config = dict(
    n_kv_head=1,
    d_mlp=1792,
    parallel_block=False,
    schedule='wsd',
    decay_fraction=0.551,
    decay_shape='linear',
    batch_tokens=[16384, 32768, 65536],
)
Each number is 128 + 24 x the weight over its row's rms, rounded and kept within 0 to 255. Layers, rows and columns count from 0. Numbers have three digits each. The size before them is the row's rms in percent of the matrix's.

# layer 4 attention output (transposed), 448x448, rms 0.0471, rows 15-29,79-93,143-157,206-221,270-285,334-349,398-413, columns 224-335
096:122167137167130123108167116139117136142148106112124127128134164133144128109141110139154134101132152136115137130100116116138128127117153137098064123133102156077134118103133110122145133119107109160102133083138124107057143164098166140138124134111153120129091111136139100119101128129117163125104096141144140115078126106134148111141130106093
096:135164151161119068158141151124125143162105094109125139152121180134112132110125139107194106114129119120137104151151132134152126099104147162150087149136106121146097135156132161146135109094114159087119167103128124098102130110124054160133174117149112125147121128139134146174157080129146132132134130142156112117139141087100167146129122128105
094:093130100165137125135115151095122143106127110132156097163118215090141133107121083088116109126136149121149127112187067090161127146115112143106146143131138165146088153145131134153188089136156135128164102145140174148115151111112145131094100143093115109116171109146105151133156120130129165112108124107142131114122146110133113132130159117126
096:133149177131091114097117101167116119105081163122116166185124086131143122134095132136147167177129124146084110117139154125166128119102120101176109112129100083077113128153113138151099137152115134138159120140133116138117143128109155104155134110131114120119115139146166096090089141110142140124150173091135144125128117104134101105069092117149
111:089118123149118171070158150168171136168151094138107071119103158129119155127124122104140123110125159123137125153077123129150082103123129180131130109114119147094097142144146128116134149167108162106156127173193166140129157131072120147117131098118132116114117101131123121157105142106113106105100119123175143130120151154108133157130133138170
100:151163120092108198125094125103060115119170083150090141098140138121127118139135151136148095107118118119134145146114110117089098197141099167129162110113141125152124069138140125111142091117144150119090127104137127137166100129132127129115124161150101136133131133115143101172134100094156131111147074147083129124115160166132102187137136143109
105:111150163127118097120147120105101159118170104120102121126169082145135139091148128108173129128160137112158161127160131137126149115108124148127072135114129110136122126128131112113142114133097102179118122141113126090129169115157082143161155126142090139130107153140146099143085113092082107144126094126110111123144142103127186145124141163059
102:103138128153152137107143127180144123155134115134175121147117169131125120113138129137134149111148105139106129121153148121181110093157123115198127111106131140108129131126086132108127155145177124122166147159151161125131138059096131128128126133088131103091113103130093105148111091153099074113153126122118108139149108121113187136054145098094
098:129116116135144125173129134133140108176088138172104116127098087112102123120119127102134110121116100137149121134141137114152118138114106111114113115118119188116118167123113149124133092120108071123102131174145131117120143097145077139121126135134147119122125147119102138150121092110110084129115132135099141109147106101117108112108100149103
098:145103168130128148208135142116106131124134120134105134176151100129104116134137132139129121124160124112128124179157113135132151146114146120130140145125111211143105109105102125130146133103131139142117148140094145124132114085162093126115117121153126133133117145125140147119111090107121113120141110123103148121140099082126130138162119125148
098:126098159088116164145122115140065113170104129101114110118153107099120113091165121145155163083180144127148157140085120111116114121161150193131140110134109159095155089122128143147139162125154142124127175130142141183122102124174095140110073140156162161103106091095116137148114131156125150113145141159115137126112119131151143118154143123143
108:098105159145105159141099120139129112099143122145095166108154137118157105115095144131122129137132114151122101133104154097111145131183152130140131130108153198152110100090109184122126131165108105143115119091142091115082133115066149097167120140135109118146142116160116128084158117092094145138106141118110155106125164154105110126124099090151
094:148132107149088135143121130156136113142136127130092119134140108144119124149152177114111122149126158119121114138114097140127086145144120139139127101120160122134141124119115099093159130133183139173109124109117160128155106123080120124159145139109119135120114131161171131150111142080142118135144090102102086115108162128154170145116134104101
104:084132086106122135098158099123158144116108119093080118120113128115142129098099126136089134120104150148143137123132148125156148089121122129101073130128135149125145146131128092132124142158070074157135109162160115119097161148170155151140112137105150136132160134130137134128137194155109156165144105130113112109141130083151129135111125120119
099:108123135115107107115098087111113110133111150159123145153130156104134144134143121135102116143164141148127150123104131114154131144082102092130117114130146149100130055130143118091132138116117172163109107120135116115141125128186132170120153115158092142125155104137143107113132091112120109146141134150103163128112127101130120126120122146123
100:064156108123132127136119108140132176122159177123133108143134101126110165126131142082120126087099194122087129079132085097123132131124113122136093118096149109122165121144142141145124162135129105171129157114087118104121128160153128121161106161067111112116081116122136098117161156157149126097113140131130158154123132128106108040135148103098
099:078105136166129123126105151184108115119090151116149140126138058109134173187129117105111124077152106114096114079154149102105151106078096133115134159110137129090202113127121137118088102164123155128175147102124158127145115137112056151130129141114125115135085136121122142110151123137094105132144157151151092086115189140133165156082080099065
117:144121127153143110158144130137106113099140125139161141182123140129161156139104144134157087096128111161101109115163127137131126129151092116187119131116146108116092128118150151104182111177118125115108156151132092099098164126138136164138149147108108091119182128153165134153126129167108124124114140148159120127110132119142146073138116091139
112:109142181103116115149109151134118135160079124127130113156153126140097153119084189125148148138152112122164128131156135130153167129146095119161133104133095150144120137154144112150166113137145152152174094145148080099125110139105086136116096124138153111114111101130140126109129109121156145112143110150103135097118127131170103129111110134158
110:113159155110100123146140146136144112157137114091117113109125145154129133160147088112168159147150160148150122136092143162119123095159158140139135084121148160144140162114108124151122089120122108133146071143152152141109155091106124144112106113137149122121106083122133092177092129113139129072124096122157113142125152120153109116133121166201
108:124096121130131149113089140087119126126143118128131112078144137104142125072169106123111133095173139157175100156090128162135163135128137182123094145155081164097128137124149111133156128137124141129096139115159126147134156134134137132144081168136087133168118117141087156095132112136112112158110113105117150089122117111155116144151087121142
104:128143103091120113146089112121096104098126142119146094151160185136155160092123095118140127066137141129109159151136129157099129151165079152080111133112147153103173137114111163173106145141120113160131095110170102154120129132116116137130113133158137140127106112138117153115154132101138169113119108103150129157149158144139118118085167135148
092:151085111151175118105159153135089111155137152154155118125128146135154115148111094115155121091150157127119133134161126131147120131125127133182106119119137147118154125129139134090128126190152119130129120125136097141107130110097169084110086142142105138127103104153119163139130081171164145101131120123144097122098150114113159129115068099119
102:162104112115158151178126113169093138122126187159136099175109099157131128127136144114102142072147142144104148116144155116107071159155117114123163098114144071094126146139115096116089122140140107132128143134126124140103119128112121157107140092169150139142095121132133122155153144169126112095118106132146140146123126137112098147103136106155
098:138109121130169119171117083181110153160115117150078132147147138106140166064091141090099099113125162111140134185136155145103125140111134115109134111126194100154171154105147122148133156160169145112099114113166119143150110118099147132121125138148087130121166092113146099165118153141125123100106143134091141162091175136150133107104158146157
106:134141144122159148088123104122168110142139142104106112126117166116141110140157109107146127140129163107151151185116116166126150104171099134147145099131154141103136148075110086133127162135112134119131130139120105145132131130156130174114088136089111115116157101135129117140134091178104107106120123120150138140124141149086090133122176133123
115:137111159177112152117089183085114106140145131132143125148128103120176151107108156100118135116160144133206098134088148100155135106141104144159128146103127159102129109144162144139127140166161142112142148129165107097150118157091150098162131107135151109144129088108074140087136129129109132144129159145118133124098167108123128053110110125081
104:175158107136119126132143088146127165141120104152130137117164136130095151131122203144167088094149116136153068123147129140093154138155124163097144116103170093109169123139160093117097094136090111146125109124133112140178101123147098170161109100126126090094116117144193094150139098121135132078134121132121109126132122142157149094132133119103
104:145147126155151140126131101117162144161166137128135123130147050165111115172149150163120144098130127176095115126107124143121099117123102140137171090117151051126168129111143140135109158094117143132111107119111114100157136144130039136109190132101159140106147138170160104129142125130138148076113162120123106190142153120121121143103130134108
108:114089154127109138081140119136152145140155144135130133136138167088117092119096129157128139123189071128175104118119146104133181111058149127128130104155136106135152144130175076156165128115126166109135145107132108084156085156156120140112130144150099107150139122126144150136127130130112129138160122086140130094136116143116123127111133112121
095:071132119113125151152132138133102143144141128136170105131123168149125138125105115119147191121081128153136143124165121131149086100082125137166080144099142133103130133131170171132131133115162094134136162125087116112083122116149175123136157157129139113096089113155138170152157139137178131141136136160142115162155149142139148081150105132128
086:107114125138123109128147132129096155125158130124126098192145122113106128184162139132147095141169157113131117109181127118138121115133160170114071115123140140127163144138138148123158143061117131120115159096142141110135074124136044120132143098099134147127106123100111132166101139099169114155113104121154152124151097125120162126140103119098
088:105102130146143131112134129176125156111107153114140135174144129097116125159167094119156121132115137097116118116134105105128135130106114138149111136082136139148121151130149156131190117095101138110162160161132106121170130068133083142122132104129139123110120162119124153163161088157122128150090109075126173098120089156131109133116096130145
108:153143154122201144099111121158086171100125121140159114089139139097125119074146126139146105128117116166113097132143163138117155125162145163153133152107097108157112148204124112150125119127165169118136133159145089151123076179078156116103121122142108130145142118161121095139124134164142114151112132182093137104107130116123108141099082079166
100:099127139130113095082111154138098117134156165126137152146123135109167129083150144154123111157133151079164127135125122157149085153128121143096143087125172102158115097157120125148134155186144116138118135101085125136112143122109137109102156130128131121168109137138138119103107115148104141110150124158092132143119114122098149090119139119131
091:127109092130132153125114130111090124115083149140157132148165155140103134190141104104130165121140147092136120171086124125155083168165104102120172124130151157154095156129139105109091091197108146134156152107163124171132183165153159114129126158166117129110145117101092119100152132104127149138123108177122106169123111140114098162119128127117
096:141149114117122113149125172138104141172137131123107089111107073133114136121150114128182116123146173117153134170149100130128110096099135146115110133132089180138151145154147118125163129100106139118125159127110115081116133114147086139115147088132109138116092131159115128168103084141131181128138161120133141120177113138111165096144144110121
097:109141122123098096137136142099133159128093119145125136153095094125130105144076094133093117111127158135135104089128105132138116144101152137155110115111115115144130138147125172140156116139156154125125171140155108136133121090142100101129142126133148129116132158107115127129117103120143102143113141084141129099081085131114113114172151179124
110:128129159101131122125165162137194141106121134134118109156131137111128149132136137146125097122114161153115137097172164126132094104126115142119141162149101106139146158160100063160149142112126100121145154104115143142116079125091107125137157160164098118144133136115109125138103122122143140142145147091150141091164129092161127073134144123137
109:102103125099153147143118144096158111126088146118115097136134095111083116171144124099148146123130157123106147163097082144176118094079123143100121119137099135099156151141141104091107159148140105131181101102112134179146159092158175125141109154170109096156148121156114126107111089120155161100121139121110152074152091121133139138163136161155
100:136111139149137121173157110096127111114139099125132133124119165152096120170110122122185110169141131117103131138081096168056154111156158098123145087094143079129138148071187133157123131135115119136125162158122148122138110145174133159112160120062127125187141167091134134102100130098149141107126129108151157157131138130106108117131184101148
110:073111113138104167130065157091127151149159134135093098150144123156187138161086155102103118140149175137069132154108128104166144172149138127117109123124142104132102118155135114160112126157108092145132135092170088128095117102099150097133145137106115126077132130143098119153061156123100137089100134081124123151104150166113170185142152070115
096:147081084156128099120127164115117132127118092152120113111110063158116129098154132165137116115112119131126128157128102151128145131142140156116163142136102124113116155135135107153130095136118123110110148144138111166120120116105147068134107131131113101139150131124165119126112124104100106153128118119126083118136122127115142117142125130138
092:099104099091096128145134121141131143116143121138106139139100106143140112114173121130126186135095171160135098126163125109147112121126135122137118127132104137087109138099124102165147114114146082159087120137139108125101085095114128124124112146092134135130125153149118122138133081128128151124144156097117147075159175110135122114158131081143
096:122106138141138089089143108137125120158123145119138133117089115150100145108115128123154144104131116119079126154123124131138103119121121128104142147114108174154147142154144151103137193171103111159087130135143120097144147077138164147153158131104139162133142118152127116151186128160168114132145180105144116094133141132135120066141086095141
101:155127108108155142132101133110144125137119159131120099146113076141111136134104134146148087118114116137135115103146164100121069108135142065120149141130115099132145117131144098151122110104102143142096122137119128125132120149099118119147151113154135128137134099170163118110161083143133121097115124095171136142142144119143157097115110142151
097:090074141161144152104131191092129137156123119133147131165137145149121111112138127137129095132125122131109191112117091078142102161064113150132107132115099109094169129129143152131100124120106108105132140155154141151149124144150061096142187116122112126151090082092121127146120110196136148127124173139111121150149135082103108154169127122143
095:086108088146115177148097103141135125117121159081124151151114067114101131129118137104105139126084170160137143128123137122134124124118147116069123129142142101105197088110105161104096146127140106104130105140130161122159104131097115133142098114099126132132090133127121127103128118133131105122139103137124117142106125122158130135121088130108
104:148138120164129158152168135092140137116135134119155144137112125200129113134120112120140133096148126145115082137144119162107129126127104126168127169153131088161103129116157146170108143143122135127105148152146124131109100120093097147155190139145148110144081125117141115129119114133125105107151142081109103165120131104102152135135112091114
091:132128143133094122109110123104156104085143134152111133113128095138106123109108142139110159111176086122135125150174143142136130133148141124168148097141117108095109127141135122125167066143107079133098121138104140158125147101157145121104111142097116128128126101120105136141123106067143114130122123160127167129193103173156135107162142148124
094:143160139118123150202159140150127133118106159133142154170114071157070141129098099136167131101150134161150099110133122134136130136133107108116160132136174131202132159133132128129152118103110128154098103143130113121130103158093126080105128174141164161149124119158188130124122130154162132107129147116145137144096142110163195111142143192130
116:097128101144132141115113155147145155149186122143151143119144100135138117123114163148140118100153130133159147110102104170114088119150166122129091167155137157103117172105147096131122101152111119132114123153147127154103151137138109145143102143128078181166126138173081172066166106159094107123118081133141133141112111124147112154110123102154
109:102104136109155130142110121153109107129119129141145113144133066115167155139075097079120142054101100111102115121155175138130134171142092115130121103139107142130153115124091134113133160120113151134096151147143118121135134133133135157160131127147186115111115100111135144152140101127108148166099153136127132143100093099157113140112143135159
107:145127086121169142116219139113091136103132149158122136114109103153142126143098048110133133125114175131131120122184115156118092164128137136150121138136122165160148148116129152129161155176157138119122121142114112131113124170137151111100048131097125138141132174138152095109140130148119154127123139112205122126121172146129138115128136122119
105:141095129169088140116131154150131055114118124111140132123115232134137089130174114133104117109141099087103151149131095119065091102133119159132131139148143106101137129149149109136162131140152141121145158120091098160116111120126192157170133114129111111129119159139108141169122147087128151132109094102159129098153141157132140155116127146160
096:122122119162166131136114127140121164137135122136139116114130142116127136102127092081107125088125135099153184148109117139095108135116102121095149153155138133117150146115141098141149121112169138088156127108151121137122125101124158106167130139156100114120157110133085124118113136153153132147136132117089119117104161117115151130123141126159
109:149131147107142108144127145173149118122134123136157141150126100153141130117119139140170100118104146118118137095157143148166075140118118100179115166105119137102127135137115099122111139152130119162139108111110127122108127148109110095122126121159083150141148143138118126123136109155114164126113117161168107102110115115112148126116109131120
094:185117129160124126129108163120148164115138120136087113174119111117136102137123161123120113132132162085140071127116115121135126158116143134113146103155125074117175146128169139158128119103120149154144166145120160166121112115106147195172132151137146129093102104132101122164138095118144121102142139120111130130126127150189071113097126121078
110:158133118089137115147140135163147158100100138126133117134158107120113156172100172138154133114149094130127119137132122126133135144162158132073121128130156150088167147128133114167137143105089151127136155139164137148156094167169139167113112092180155115095117104124149099131178139125148098100120161077137122118147085128118091144177134094153
098:190111115087131116135112133111166130139138100156178141112176130163099107095186127148096149111101133166118114095092127135096119119106099132122160080128124135179136146084140108103124125137138142120103118072150143146156141148154113126108143112144154121120100156160120112105110116110187085129137178119107097133087128131100092144170099170153
118:131148136166124141078116148150137151124143132099104133071151188140071095134137089177085144172111111087118132121107121096092155120127201212123136129177148127172126149157131124157100115094167117138122170104131166137165110130109120099146160124133099080146139190129163117138127162138130128094118122145157116106143150168126111112114119110113
099:134128124097136133095149129137115153144118153105127145157133134127139110108108145112127111093145095089157134151101147126130184113121074125117054090106140109126111130105132102157141135150142120142144121094110161133108155110108138087110135153137155139134094144148167125125130155138146121149121132140110114134129133111133089166112106116095
097:084103116151125105127147147136139116133137072182145138088156121144127148141097150133119116115140099106109164142152118106139186142118115124122121127111121115097122108090119063160143098109129100163147151124151156141100162136109136138116133130130156123155151157143157125130098133152110117114090110109142126140098149133100094123180104144090
104:096132141102118120104083166119125096148122134176142124097116127144169156140136137125109112126140122113114122110116134133141100143139105113135157147118121114171136062101138117135079152144097143145121098069134109097131157128058101144123115169176102124134112156102126143148171104140092104125151113126135055149112138140126165131107124099095
114:135092168146133134145086140111097150102106116118156120107100125132136129146117089122144135103122152166112128107144128129158179176110118138144119143172138137139147134155131107120121121139164123133163131169160120130121119149101131181139157114112144136124164094145140096148130115143133113151136171110147157169120126176084124176136102119135
097:142083128108126133097132086174105144133101114128098140156144186142123128140112106167122140169190148168110111126158130134127124125145120124144147142146107097113100115148125084143135130153152167139118104116158145102120118123098179100129146095149145103133090146152112093114101136139138119127146135096163143109118110066105140125118105130144
108:064096125140119108150160148162121156151125057136134114156156146156138132130141100130091106109158148120163103139124141121122171125142099139119069107130118051116138129164132105172157106172199107169117156088166134147114103082166131097113165123125125123134097133156132108115125120159097151136111135153130158136108149158132134150092126159107
110:114154102146153149093105154121093114127083132128090108146131119110153139142131144104133120131140134124131096141111152121128117145112038168133146083111123115194126147137151107158119134151134138132127158130120125131152102113125131105111120177144155091109132128133139124131127113101150146173111120135119139122144135145141105185117146111062
104:089075119120105111186132129114118127120121123102143118113154155150140131135167126108087090135148112103127107114101124133087129135128117131109115173080146130125137090090136131167124134135161136089150100115137120149101169186118071132122113166129115138147081130145128127141165149152077153099112121136173132144129090144092135106075151153153
112:062073136157126121124123118155100142140109115162150156180127157150111119101111089137111151112121147132125138134140154135171119101164172133142071127122200147137143133162100153105124132159169164128135154133132113135115107079132149118165080151076117146106120103115079107144119115123100132133149090133152161152105118141114186172103138097177
104:122106117121141123145173101117104133130106142126129132127108147137112117143120171122141121165148101169114180143123133127134138125129147105121153134139140116137123134120122113119115113102138104131113132100123112123136140085189140086116144121095163137123086119131138155126142168129132104111122153140096135134092117066118082156124139109153
099:147077138091130160153125102092145132116142137125108123177115084114127103140163168149151146161124114123125109154118123127130136121131111124120136135109155140093149127119135177113146159132089148128116113119082132129085102156137115140116084151102120149118143100142120102123102119123110128120119114108131126112127122085148117138145144125137
107:113086113174108153134151134109134128116142145099105147094135130137134107088140140115135127122110124144160155178092132131144141124110114134144135126133128112085110146093143153177184115119114132167106134169137157154116133119149098157162128155118134134152110111091103093144087115174110130119106174133148168132116135105130076167181141131058
099:044146162121108182077091156131150123125124123125089127097162186152155146113078136152126107117097151117195142119146145150140120110133091124113131126124122139164120124120122122149084154091112122145114136131129095174151096142105148115089170106169122134135149126103171101094122149110110114140111078159108132133144168157104130139129118085115
104:118134072118114110118079138166158122141122088140081133126145136128141136150145169130102085089076091118122114131137122125104115143144083137137108130088132108154142172101124121136134129166134122187106155111147150121144100163140168137160156115153124133106155130157158131150099129090120152153119082101149119127190173182139139109115080120089
102:054095093117125134133105084110110134128113097141131132100142107106167118148115159168115100147133116147139105127102123109078086138135151134094125127127106096079159095157092130148162090127137125113140079114134142122113138126133111103116141138139096124151119133121130113078134133126137135123099094123151120142136148157102102120106128147147
099:161147102085122153069140150104117126122122158142125137131110108111086117156122121119118141169133140127145154127094139093132113136116153117152131131125150170155135099129134124097113140125138137149145132091110108080134159115177119142146182148141084138126146122131123152156141107102146131138127132123109157144144132071158070105109134125186
118:126119112134117149125133137108141105146105160128135114140149163153161126125146098138130152146146134136141168092159131106092101128086123055173158122132080128118117125089160116161092095118142137138113121119085147172123128137131138136133153123124091090135091124152129102107132073119158144142120131072116163132136159113170157122134122130126
094:079138094134103170153126165169094137130105112120113110157154184144130102112125116127140118165120096097107171132088091083154133142162119133098114133126155129093166110163125112132134139130110070133111129144117080129116088143113153110092133130172129141153080125118153130173162117126139124124139173150128132114163173086106125089152096099103
086:134088109131108158105127131173157115120130135106159122164109141112121128148175105134119113085148132122084134108153129113112148126103120155089092138127128113060213129141124128102175155104118143158148100110171164092095079141063079114121121115141148145111094145110101128077085137130150097140133129125161110117143180124145134137171093117114
092:147137123102140131144152145123148132134168149111107108150139148134113121141164114127155115127136154113145123108138140146089133170128085122190154124130120097183093159126129101171177160133134128105094191133192143149080179090105125121141142114130130086135106148139075143093133141100177123133141139099105122076091106111108142117149094110145
108:146111114141177125163116128095142124109140131170143088132124092051132135074112148111121070097123145117129160147129145127131122122141133143109105101125131150137126124168167122091126065131130140124138067133112103147126119102134119153128126132094095172120130074160135122179149111106126103135092138200119179124116114190133113132136120084144
107:161163133110100127145133137157130137139075156113133196124077148155092123093128125148166145162118097160095116122117136128158167150129143099157166114154166123154086101060097124147143084122137124149079121137116194126157115148146174109116092148117117153129100136169123137130094141082180157156138131156131114126080159086131133117096150153136
088:091102122131139144094121124174128186164130104112138125130123116167112142099140169130103122093149138116158103156121149105171117100157169136110108200140106147097154171135123122137099133153115127171121125155140097150104155124116081149150123162144081131163122141170107165087134111150098148122120106115138092147137113104165131141104132105174
087:106162124114157168141092151124116089086114158146117122115113032111130165157132102103105093093098115131115163131120155134126124171146157124126121119163144117173152183172117180108132172127131162119112118108144167152147113124105088163119138101118133108168153125115112139137100121109122137173083151111163126133082154120089130150123140135145
107:155110108138136118119087126115071144105118143094107113089127204128078086123124072130141175135078130124152117144125136115127090149130169139131130137145094135154121155146119178132149153137143089123143106161139203148123156150104161128127105162116111135134117115142091124146155114147172140095102139130146099105116160143100149106116112113129
094:137147152116130119110177136177090100110122124124097150203107128164140116125140149124129137097140132112082165113168138125100113133084113076133143096114126104108116175164117114131159105128129135152129177116091114147140120122078121149094127121152125138116139116147125134126160146105141114118121119106130115160158138142112098140158123103126
117:125139151173154147126103104162116127147147116107127136080143097120145088120139117119124105102135121099140155140143117120083129138134139121135116127200122126122131152172110129128139120102188130128142145136154134124122135102124166114143131130127124086131131144152086114094098128144101129157132150119104125125129150108151146136126145115121
101:162109157124123102130122118125144145141101119117144145101108166149110127140143125136187149177124137096130144111096099146129120091163120077176137109117131174117099152092132095146130163113155126146180142146090139155138129162136164136119150142098090129110157145107115109105092133134139145131112135113146107096127131151083144108097141159096
090:151115130156106102121123144135138174136128117128133137208160116104149143137146162136126119126112155126135099159076153118148132133122102108161153108183167085107178152133125135126108111124151104152125171167127101146105130113094182177129133120123134128149123102195112147118142123105166137088114105130063105145144139117121134121112170107080
098:174129127094130086116116147112107126111082132136164070144141179117145114134167160134144132107112157116095073158094128158133154134138159149101179143109129143059121120110133119119123127128121095120154149158164113188116112131116140134124101100150095095155138114133123133101154105146120148110102136136112118113142085083117140164104084130151
098:204060111099122092114117155130153158145114116166119113145092104090126143103151133175107208088108079158082098120148153183160132145115122101163162105160164097157171156128111123145178119142109098127096144130101140125147104118106106152094156131114138138103126151144131129170111132127200113113148141141156107185119119165114103095145140122127
095:150126143170139114090111116172160141150203114097167136105134093137123150087084145143129110082152134111122132114125113156101161087099161178116116149164113148144161164157149128140112120118174109139112157117143109133177116134099114089119129122126151102113143165135115150189081159143075152117125126141118072145104081112112132146104111121144
098:094147135142131130112137124161146102121151161124167105142137135126092105171149126139133115118127112117129178157129134114137126134107121153128138131127155107208091183149112115156136126161137173108072136114100096129124138116131094088118179165141130112126100154109132124066130145130157146127156169108122144122119103113120138173124119149145
099:079145092119084146123160148133121150083122155137123106145144178165097135118164116115129101118111154130150117114120124154129086113113122103106120149137132159098109147104139095122112146129143117120079147131151113111101111159117150157084132104111133124146078136140144129133163123102166156109141085129150163133160120111111147121148136129107
088:104112116145096164134144158105133103143151111115135148119098223129145171135091126119127092097155142146137137119174100068116136099152094151115122124149115121149118133160184132151107125124115153105123127120155163103161074124146098165098128098119139135079119113123164138138136142110118112163129125120127128131127083124111180113079108110142
101:081098083116133127100139146143108185109137125089178093111112114135172100149155110098146155120117142149118128127158108138135133127109127127138127160123131112148114159137148104151142115144152147150156123100152143151133131126093089129122130149128158116178122153108140181144136127166120143097098165085152124136175157163110110182167089113127
100:162125158115140148116101133118137130115138132151135105099128109110101115114101118141133093114111130134110107114116136117148094141137109190160147155111120110134121131163176122113117119165122149125080101158123124170149073161111148099150155110115114129154102106131128102156099133162148127130141127145129180120107129128110123103098152110113
124:114122130099090132150172183124150135100159105132137141110118164153153092123099115115124129132168110117158097144139128149082138129109109129122133082173120072160138145136136118146162135128128094101098147088125128139139120134136128067100148149125136131092119111114156115100113120146105176140115159140133145142100161105129183127154129141092
097:084113086082098143147119119135093083159130085138098144146100133089118121124157112140125145099137131071137131119126157102141143125153144128128141165123141120129114162181111131118167100142102152161142149105120102110166150104088074103112182151164103112092162140117128150124114100161128179107153105106118103141120155154118132163170141128142
096:131132113161111160123111124141118144152112127104055147124144112128116176097112125101139158078082095119131113123156155117128149127077107140133108146129091153103131116125126138121102148116124148146157099135081142106135124085163076127143115063090093112124152138138157136125145148124141133138104087158102140157135122118092156131111122142118
107:145113112143097139113162118159114128113118130124137116059103168119148095173112045115166127150104138147077092121120170136119094093086128135146140108099109160175156163113100153132184137139164137110155142119100103141111126158140159074099109168164109136113140115173120128130131090171153146098138156118109150108119157102143173118131118143161
095:152100141138142131174115199126123094123113156113110144095079069136130093108117156088113135123148122127108136126153147140118082112088121106163152141171092148106120141127102109133134132079119091144156137123153132116120123086105117099136136137125169119144101119151128149091112107126162123110081145118158148112138144121181145121125096129109
096:157137145141165145186119112127105149167119129143153115167110073160124155113142094128171140114120161088155159169128087143159123112128128107134115128131131152132149127150167138144142143149158131130138148100129137137118154112135153194178136109120146116125154095141125107163146132109123147138144145125094126146115145154151137157140151122158
091:111152145088135100126122167157104105112136147144155112082132155137116126128143143124161150156114133116183141146096133109127117141168099153107164126106123104101166142140111115116139135117163109149176142100164082147105138126134168130106096140209142138129129096130121147122085110161109118160156132159111143142136121096125151113118142138162
095:124108175164128148141158144125156143122124115152108171125126119100133091209099155098123117170143135110137111124102137088116127134143115126147139126151139115127144143137095122172137113122128101151152189132096079184083098114104146085125137152067156130092114144143089120143100107118105107141119154094129127106146145138176143164139130134088
097:170141093136098140116127146154109114110151140128098112070163118181099125117113105115165135166123119122142091138113127121115079147107188146119118122115093119097131146122136106112154130140114121149145143132156094161139089098093150114155101098171111085128119132126168123148147139069158136122103092141104120143148124089140128114114105128148
089:128121149123080157139116119133141145145159107110096143122136135151146138106164080117097158077095109140148127105130140124127104089105138132120126132130138087135100131104142122127098135127119137151139097108130131133136127115101086133146155115105116120140129147137125142144112140109137124123121165146134094105104137092148148111125128111116
094:133141146098126098089155119128112099145162141089090142100090133123139115092096145111118118108136106117118131141113155144155136144082131122121149113105097178146154122176115118134122137113128144148138133133144152140165163115154088127160161134141153107128152129166112142151127134110111140126117098079165154104161152147130103083149090131152
# layer 4 attention value, 64x448, rms 0.0466, rows 15-30, columns 224-335
097:130125088124149151103143137164144148163128125125056128130139154135148118106107140124096133130130116117117132166122113106139108110128114119178104110133123197101138119126109093122115104124213130129121143129154102091124095164165114087101124174143098138086178111132095143102156137158135165138132111098114116142129131130147106100107129092134
091:143091113173135139130108134125157116152148140136145090136118171119150138130115135133080170129141109143147189131150138151127119140137119120132118136116088141124137151156108096129164166081129147129141099110148122144127131139097109147080122139124102135108124121149175124123084147150166146142142129106120164157142153126157117115134141119139
103:114096103064080095085120137107105136114118134122122154158110113116127114121125118116137218143142113157116122198115125112155138129085137095122104090116100159106117143114117128097127131106102116132159106119195124137115168110157128085116148158122139162160155122141104131106136147141146155143123113112116159150131136091104142146134139107136
104:122137137153205144113147133081126133118155112108176107095103142075137100140153131128159051115155127117170111154131169172109164129137132189105166157150196169132134137161183135076121167109109106083154120116128123148137136111137137102129107165119111134152113143128138120121092131162147121171127118184076138116085135137132130116130130109122
114:173149114153132138162155136126119143102123126117107153155101101135077134117171138138175118157109123097127159105176088160075149129158140094117166165147156128112124132074128114118144110127110102131095144094069086120143115142161127159181128157103111062148184153158131128129103127128147112145130107138080103171140132142174120117115137075158
098:119129156123144084125082121077125147167108114106153065132121105089126101101167102187128154144142135089135131121126128178113138073132140027145108123160146112180127123091149164106101122145133134136176122143139126138147135175102128118107124095095122179144113111168157130124106139131130077076146137128143107101155140097136115112148128134117
098:121150093186088141123142137124161105112091135115100129115058130138163102125113134147111195129129143112156127127148183156147132153151141114144160122193113090107137140167111123141155127107141121087094172136093160105069128128130113116174122131118116098132132112178107133157134145129134154144112176166097112132143115125140124117137132054143
108:168111106122115130140173126098167142098100145109102115127100139153157139156106114148139098134137152106142138130169110131092113178086146132120161127197164140118123135134172140147123129164097138128111110124115101126107116196116128157141143097161128160182141181139135126109099130078132118149140089134161131137128141174140125110125130175113
100:115145124114106151126171135106178100085121084130088081138141112137136131124099096156094133107136131145078110115106082154154113126150134179149112099121098102146135148121123082143113163126131103089129101107130144131093116152105122123111114143116092134128154111117087121142131114140098167157110144124085132082178127138083132147110136101147
103:120175138144091142145150132137136143109124124081124167105166126091153152135097120178107130139113139137123080114156149107109104163095086107140127130176097118138119112138110126128110136114126115126102100162144149127121134130115131098092147132145172128154102168134111126111137146124097142112153105132132161106115115110168115119162114134121
101:140120145160154123128139125104199117115115099129110103158129122161118117134123129141147114171113083101135065073154129157117113138128106073110109090117182103146102109134100144112123134136138132139142078131079130120177098120184129154146133140094084083153155161133141132123124149101161104149126081144127155124109124128131135146108116148107
102:113127130123167091129113140130131130181097151123121119115075123130165142107166107149121162135137149130114134129070076124089126163086143106084131151099141138134148153155146140117110114121095154131202116140154116118160102166111134142128124170083124114129108118155122123112152079130132109131136095127153138091081132102135137129119125144148
101:128140128130119135131132137102145124098091137111109090128101119163131128140160121119101149106126141106156106123079146111145117066116122064151128173130105111125121091142152140090142161119142152083161118136096107093119161125114128101099087123126123129204086091136126126130137132136137130105079137137126120183163124165122132130105119116145
096:116106119133124126117147141148120124116129147131094112137102122093159138125156116108151148174132085155129170100160122177160185123153168149146164115140074150095120128134114109070182134107110110141117173119098112097100112131127116113132106135100097121069157093125133127147134102150139171146152124115197131152169110120127150108102118060131
102:141117146107117108173142144164125138128100129117139105117132121180124135137084114203130108128144135124120128134160111146107110125146140184191146126132112123100123125137078142130130145139100143096159125134079153136058082132147125128119140084108108136141097112141136135138163149165112102111119143104202109099143118125131110137135134136125
104:143109091155153107168164126104125169128123111137051133121128118135141132127131141146084109145123125102126127130091147114111136084124139133168137098144124130101131130147165132108132159116100145148129160151129146130176125123148140156165138131130133165144167117146162125107111093145159156116123125149119138127126129141081143121094146098122